Part of a small language model's weights.
Size: 11 layers, width 576, vocabulary 32600, 63.2M parameters.
Training: a variant of SOAP for these matrices, 1911 steps.
Each number is 500 + 40 x the weight over its row's rms, rounded and kept within 0 to 999. Layers, rows and columns count from 0. Numbers have three digits each. The size before them is the row's rms in percent of the matrix's.

# down: layer 6 MLP down (transposed), 2304x576, rms 0.0662, rows 1218-1259, columns 288-359
# up: layer 6 MLP up, 2304x576, rms 0.0701, rows 1219-1260, columns 288-359
down1218 087:588466479473465501517548497444427507447530545504487568538435502442462444487483499443490472547435434475511488532472527558496450513543438460507442534476503545500533524539500600550394428462438512512519475452508521434520
up1219 096:486498404545581530515574537446493465483467442445433495416501493498576466454509513509476471426419449502519517475508486515511501500458488560527507556456467545547519512498582557473490530521539505519503467503460509547518
down1219 097:514499493535515499529459533452445486490519444496569494497503557435435547441464532466475444461484451500504540509520464511506525540481440622459520462528454433514478512447518491455435475512485528479456478529476504593498
up1220 093:530506497499512499529560481437490552518497524486541511552522470472399468597481487514517496485544524455499498485455455498451560436529545574490440494505489532487549521521483467532527497520515468444554524443471409470577
down1220 095:570503503521524546465495488465552552470399502534461502451506515487509484495543511503455539538456565513448521462468458459562487569430474423521491535564522486520545418483439535557574509499471550525452430454452507487472
up1221 106:540536459522514532495508520493514519559435535602552454531573505549454513509524447440505484586501519451500519501632522514516493484548560557545504517530475516550456419534467505507475508518462503493494488447515429477498
down1221 106:460411502481428541540523505469465535520546432478506482455512506470585498482484509456501520466502513454480452503543550469454445549507468455566492454410519455514512488533499500581469448494495460537497461472447580570525
up1222 098:540489475494528419544448503514500567496506533490430535394550499494480518473480427499490484520504584560438465499541483497574502503421507548478471507514538418538550562548482525461503507498445505469462429498505477519455
down1222 092:498488519548492508437486524538468529498519475527521463546474499488471497502398528452568497545507499495557516520514527539472520546513511492522497431526485517497447449498569475521508589490503523429483539498446525467506
up1223 113:527509490534478494525490545562492523507499461541439520499565544449493557425559510463538541535517435507441470498429536520503536575560470570550527466471406518488543537506471564459374433573431507496465533481498492487520
down1223 116:559447486539461517513544543545487523441490478512503506497506546505498542508544502415504583472512498534454482500443519525535485464494476536588513562505472497435470509462440554542515459474574471462516594512517485498499
up1224 101:484485433571477523489516519535512542484450514512542581507481481543494510509433598477519492503467465497599520545547514479463478417527450545523483475422480530530552555517498567509492545506540575553537585517523452456485
down1224 106:480519589512503518482436469525528502462552478529446421478500522391449504556471497529453538500457446486490500488517465541574551481500541457439491475553504518543500578488562539400530446498484508458468497457445589507499
up1225 094:532515472485513529529462505531496504514491505394496555405523548501551448490508474521454490495468494511471520590539516464454454504529484514544505465505474540574494493508466579514534552540506475450495525415519500447522
down1225 099:484489574481455536516421458471568549491439473485447432529499522508530494475499562468548517485511496523487518510495504565506452518500486543447487513511459512534492472512469500524497493517516449461461477549506463538523
up1226 102:524477537516539511449502609534526527495477491540475515493454513475457459491537499488532495479461460478503476526512474499505490499543507496506547515509522481475454519522466492488588588445409548623514450508504565447500
down1226 107:479529503458480519465422456469444508408473567527505458422538511492506551470524560497470489521549505490551522455513524505508508531468557523577440483522539525515457438497460540538472510482510562479532479492428509491547
up1227 095:470510476531518573543537511483473500470470507556512433451476531528521503487509558546499543520444514494458547551486557496468533426548514479516464418477467572511529535574438512453510509448484426413463484520518553545512
down1227 098:548503505492403507521462439527440463518591478549452508532484538506455523485463501457528533410536515504554478478555455609581475468496473502455523440442512463518423497483567544493533471459510451486546467496501415451479
up1228 104:550520458475513489548432475531441534484518512453457533453482530454493512490499540491558453459493442561506575541540449446485511506529522551516507560429496475493538523553525549617484554513451543469583540519440524518509
down1228 099:547544554444504475538547525519481404529538483502534589608562555482516510510500466454479546540503571518437495507474532505559520503489513388526506453524548524533507470473456510476552550560500483502575484545547490531413
up1229 117:578541562495492482501521478505425507464420503489487474479512550479518614533488522495518594545473537444534533495496522511517568496485472506438494450465509534500454485534492493497443518546486486538471501558461444505505
down1229 114:582508516496561491461534479502533521548494502468493463499498484495483536433477529513501565531410571492503496524510493530500498485527469513481428488540457484437534558443478481450449513451497472477463571436507535478530
up1230 098:554483521485549486518525485468448439526475482496449503492528450531497556532515519480498503467495529493515502547532493504493481523542558541554551562517524505422493451507538533432531500441486513492461511469502515509523
down1230 103:502437510534524522453454544514555464495537529477482469550557446521418481545472470498442572426473426523491527538435552470518519454563514567507431504496499543529512480510503474479508513430579449491466546548449488394479
up1231 095:534507478487447461459503525499515524564520568467448421551449533485447530499525536510521555609485527499523469513473525507504505536467491574532449593458561524460479501539552463510505476473577516506557445522523479480548
down1231 098:439476507509432484523486559538516484541529450491417483465512480497516491515556539441590517497471436513491482520510529594460434510478493522485533452539450409452584449487519494534520496555448472513493482513534438517534
up1232 097:515528573490507518506481492523468492494561506500430484472507537491512454456505464512495546520450507512442428541497491561521438503491527497443504486517528546458543466512498422518461528552535522470536538464407416438486
down1232 093:534482519482553568585515488463489541478486501486523549492489532455543523422558526467493534523497565478528500482481534529576548391537509501465490471518493497563510517508463474503383488494530552524520524461475547538461
up1233 100:428499541493506507446536549523495442485528481525451548504464461490487456515620500516528530456491510480484499488542410470520445557535479538503484501482504481516467431518484513513459493581498476542584537511496459441551
down1233 104:580490460476500525484526485499522537456512547515493499485528525490495502532492495530513490471505490480570555445475536422526529456526478490566528518485487458503453495384503510538423596434461527537444508525499458482416
up1234 103:460551519517564531625450486537523477450444530498498514528498510403477481451506486439485546533534465481506544478453464499459504520464436521570508477570493485460401515515450481479503467479470455504559495533497523525516
down1234 106:476504521490517453532503532543448500489499522488600556509460494435550428536485504456476414493530441441538434529518447591487447495517516460493438477563474513478488442490558527537515553537586463508508424572454499479489
up1235 101:537518490476494553526482489541522537524530563431567566601436502528495465593506486414509498502508579436461538503405526503505509539534440510520497520424519517477475538538558470553419548463510482464550509467460553484556
down1235 099:439545504470514455464583477502499444478480494532539622494490459491478548530504490508480417485479547505478547527475506460510489493474502568521503492541491467549472484473500557464520488594553480428533498549494459482553
up1236 098:532435537464429484515474459524495496465507508555572516484519468450543504451488514501464461434575532472479520518518457555506451512574482559538522500538496456493457537528494446471531522464506487524505529502491471534522
down1236 093:493523510474554497539539515428499502537500441439532445555464500404459528499467439615510571576484443522555488505525549480504536538459493463457453474508509543442441465489496507458527527486475555550491498487532505519567
up1237 103:465517503473519519493503455547441605500463497493402541461534475535535515545459536482417469545453445520546529511531505580524542474464579478473495530510582486510443479468541529493550474526459579510562483520417481561572
down1237 103:532532502493471555546614494471410562452550481429461517517474437520495504519473478519541476508531496488506484518523460487467497544485511506450511439488497508458521552564575510443369542492562487519534560484582531461512
up1238 106:461443542506497489538538454547488575408476530475459481533456495574512492492553480443460487542429514430442515481488505509443500587475499509517539520486464443505569446493531444450471505466546477489501512464502445491508
down1238 101:394492536518537482465575497509451481559538510520523518483535507511540487569520472564534478490502552520543560480482503489507485558485524509496498507485514521532489588549539556512486499559489432462457492500565550506498
up1239 090:522539480438565523444416490478448508444488535520478500450483492513539531464517525515548478543435535468504479553532626525528575509570484526439545539498467521471560493445600530411465547494497489481501537499518491371469
down1239 098:459420481485464458504514488510555486482498496592487480497473594463508525482510471538506507490501507471508496546458507522516345498461551525527429476444497463472479507487549442493513520561436570432526416476473554504455
up1240 133:544550540445519510563560460548511534521519476525553461490508538507447446438458494510505480543484526471555534534492436468464489546473462503430539481483495493475664510501506480485555448513533539484551519561534535520490
down1240 116:411553547445461498519540492459494573524538531545536483544489554468472532499536471473566470459444489516496511543579550507521426486568501467538546381463516482458513462539475469509468526576538484492512551468573446549461
up1241 096:542552541577434465516463441510557518493557499570513536517535478494614472441436473521506467490514533503479496567500523520455472491525479538478515527512490509498475462452517488563458455509536573490550466538488422554470
down1241 095:514479452529577512483544516456467538493537583436526588478524482466474499484559426491463470511463519518511590540495514491484452481500500454569472488470522429430540502491535552486464458535573503559497514448574559492555
up1242 097:464452590464479465472567487500542526445499479463441572487538504470464499453486365553460444509494447487502511460528485433488546481537555447471461455489406560477450511511566633508513462561440448478531520496451541531520
down1242 096:461474463518580514520525512547542467475555455473563534525371569468503490481422532525563525435560525413505492508471494489552406493420532477493507508516535432457534525474483561515538515507503496480473450480442409515544
up1243 098:510480482505458525574465488485548536531433506450542476482551500418499530411449489483463429434466563517506390517529438465493504461603464452471525500485488510545533537447425487500508473547463488480511539528521533464490
down1243 102:454442498505519524438406549514533554516554509564484509480479499563476547480473542539558468411445445430495471507499432510558487457449515529510481426494461478503502539487492492455466488473530505477532502506455447472450
up1244 099:479498540522470459490482519506531487513468447549516580507499589533547551523518531489557496492493453440458419512477446478471501560458534486517592493498481558509478536560548503532556513475482498460539476533504466481500
down1244 104:509462557478482542508497415459495475529472595549498457460511547457440505489514583449429530396521497511509577540560525450490460464481493566524510456461515500490495522508515470415523606492413491597521390471488414550530
up1245 099:562431511525569479443467636463456475517457455424511455489505447509461475502520499541508607428515564406460538440486527405515622524546487514525561483539528419527481462484531489484543443493473513473493529478509511504451
down1245 108:509505497495495520582556470510456530550480442517521483503594529479542426582501474582426501531457439525512480494580552554458490519510491481509475459488495472503447412475506497488536494576548480489524424493488492452466
up1246 094:520481502524468512467444521492530484492437511505463486487465533524455452482517497488461550438553543532534460563470534497553484451489494537528460565484468517583497494514547561479462476515475468464514466457590502502543
down1246 099:454537523504541479494525525469485467461480537504497522517556521535515498511506493531470562551358537532480486499488479541505590602576543471531545523489517388532506442497529476543500453477524473531524640516485501459486
up1247 094:487542509521509465510527527468481487473486443460435517542535524479518532514557489536492458467505466524419475442516507506490500518512498522475479439578538484536503536550452507453544496491475478501562531458484539446578
down1247 097:515501539512543505460504496553505455600551483507433564426536442451481467539505519567503531478496433512555469507485527483525495484558437477486490390460479519513536518517522559546343442560464510524491448559507439562535
up1248 101:515421502471475469515495516490396450558543516520498558463512540504478480501490520564547466455429473522523489485514468503447502491505435483447454539480500533474565477494598471442574500548567465518526521497451479495526
down1248 096:503517494540501531535480480490525503463539527504510492550404492465432525531496560515579532533554518482479468527442417474531475454464536490513527496491484471450425519441473456515501508533450550463514505467496459457564
up1249 102:422454569457448436493543598476545459504459476532544501533514579500525509497573488510461557502507522421517497574507473571539432459494428463513494477397456460436530466477481534492535433500483484490517507456429568515537
down1249 092:513517373509503480503502483571523526445536482486516463551451525490484399374502535532528545488523555513495550489516578517554507523493532467516491541576479526525526508524540472525558567513470534455494496510532496584531
up1250 104:459513537524497554520604493496448492535446545504509531435478492451496438508586484550442559502509443503439430512550428534523467419513474557518481514551483471455517560495553489476496521468490469503548528480540445463527
down1250 097:443556518470523488464455430532549494562550496482471524454520580516546455503521503581531474485482491492635557482556469529389422565513524511460500546478450479464491522505494525512442519502485491474468532547472522456529
up1251 093:518548515525511456545446544469460479461453507498634449515463531458443520440545484463518474462461517521463463535514537462518501512461518505485492537551555476490494540501513499510479466498476545530533517485499489465430
down1251 101:485571442555554521531470534575456473523499490518510475489485492563476488466534474587538466486478466533505573438604456479522513472514520538430497573539509515535536574538409491441491566522483501468479497530454448500460
up1252 112:502524523524476505477478491495543438533481523534521482446482380502510529520586484468458516502453518444510508453446522519489479498500473518481554487475558468486497495508516542463518457495430459511515510558451531580492
down1252 110:511507460564568407440539480424487527454556465535460498499548536512448509492405509467516528537484447461428496440503577514525535498493547462483464518526511469545433468538498527512489549559488421395456458458449470579519
up1253 088:431516516519503508547500543509509493478478549513497520530474531497476568424410467489500511475529551540488546524482465520475448478525491532496490397496565467438480435427575552467504514549488588562509450500524555559530
down1253 091:442431460498539461412519447450483489470439492533471472546469503491474514492453536483543464490503608480551503448518490522502480482488479536486495533520436514464513461475450495536480542487472532467540489498584530497498
up1254 096:468502542528465500509459522516468510509511453595448495479526522458507486509449561526449389495591490522476557521449482481470435438492465556467519513471496536428522541503626483463462560593473474544506503506503563523542
down1254 098:551492462427474492458483491522525561448489527459576482530532553544595524482560442435461506525501500486492537512455567544511598549526475600500516524492535470491485515579479528473465448500474543486516505473484511414510
up1255 106:496483406547526522516411437470428526517524446505509439461573577514458458459504517499427515545557510466521517548524479460471575456460506491531512477512533530555536466510521634508512498465564438565564503460494525465541
down1255 111:512485394534593446513518480524545475475531541518407529514545503505479571499479517503450453601467503530444498500425482531564586518478489505454537525480526500501479470550499582503540471492508528546528472515518457564491
up1256 097:461504452497443582561516499491526425525484541514463468466522527474446512535490541435568519536527588504515486496517493522414543502447548446548566501511491535503518474455528467534492472557584487496568516517507553467517
down1256 086:497464480509561571518467480532506553474442489491499510531501519527516487536499483503490490565580485497473533503524519522524514449495461478538575512480462484464522552505527449519474551542588553525430482510467468497476
up1257 105:516472448484523469496499451466500501516483513515479489502471430523485470495519587484495508563479481443526462522497539463577490498496453545478470515567526434527506511447482432554446510456577474480505471550548519499517
down1257 093:507496463562551547497469482466440403525459474470535461502470502512452475533402494525506476528464514498571501538515518580489548496556473481398489429467496498558495502415551477511476537518512435469506534492481488507465
up1258 095:551489450530481557470484529391430554443461552467477443500516530467521470523565452560527523545538511422586541472470479459546553500504508510423549514496426485489489434469483491484525574499518517460464482571518503413468
down1258 105:474483522466462487481504554499476617598488471547406510520500460498490477508497529570540534537526457476503526501531526504557491435529458513520485487469525475556485517483551498495554486523547538550546393406543491550576
up1259 104:500485488503500505472529502534461435564489508566504530528555483494482537525498458492501471541457494519456523416483505523517500521458530499500525596481562525517532554489513546484517457496429517492537519470401570420518
down1259 111:487509520549496521502485524531528475493474494507489516573506482512485465465488530484469493532472413495463503528516486460543554463467526445533554517502506489453507513597499521577538518445505515527477447459467509546515
up1260 102:480479506467453398503503527443479468420392483507511480502536566491479448496523510451533460540524563495458550607495513483510487549520545551489505516395501520516537547550548527453579427477464419480554462517554483470503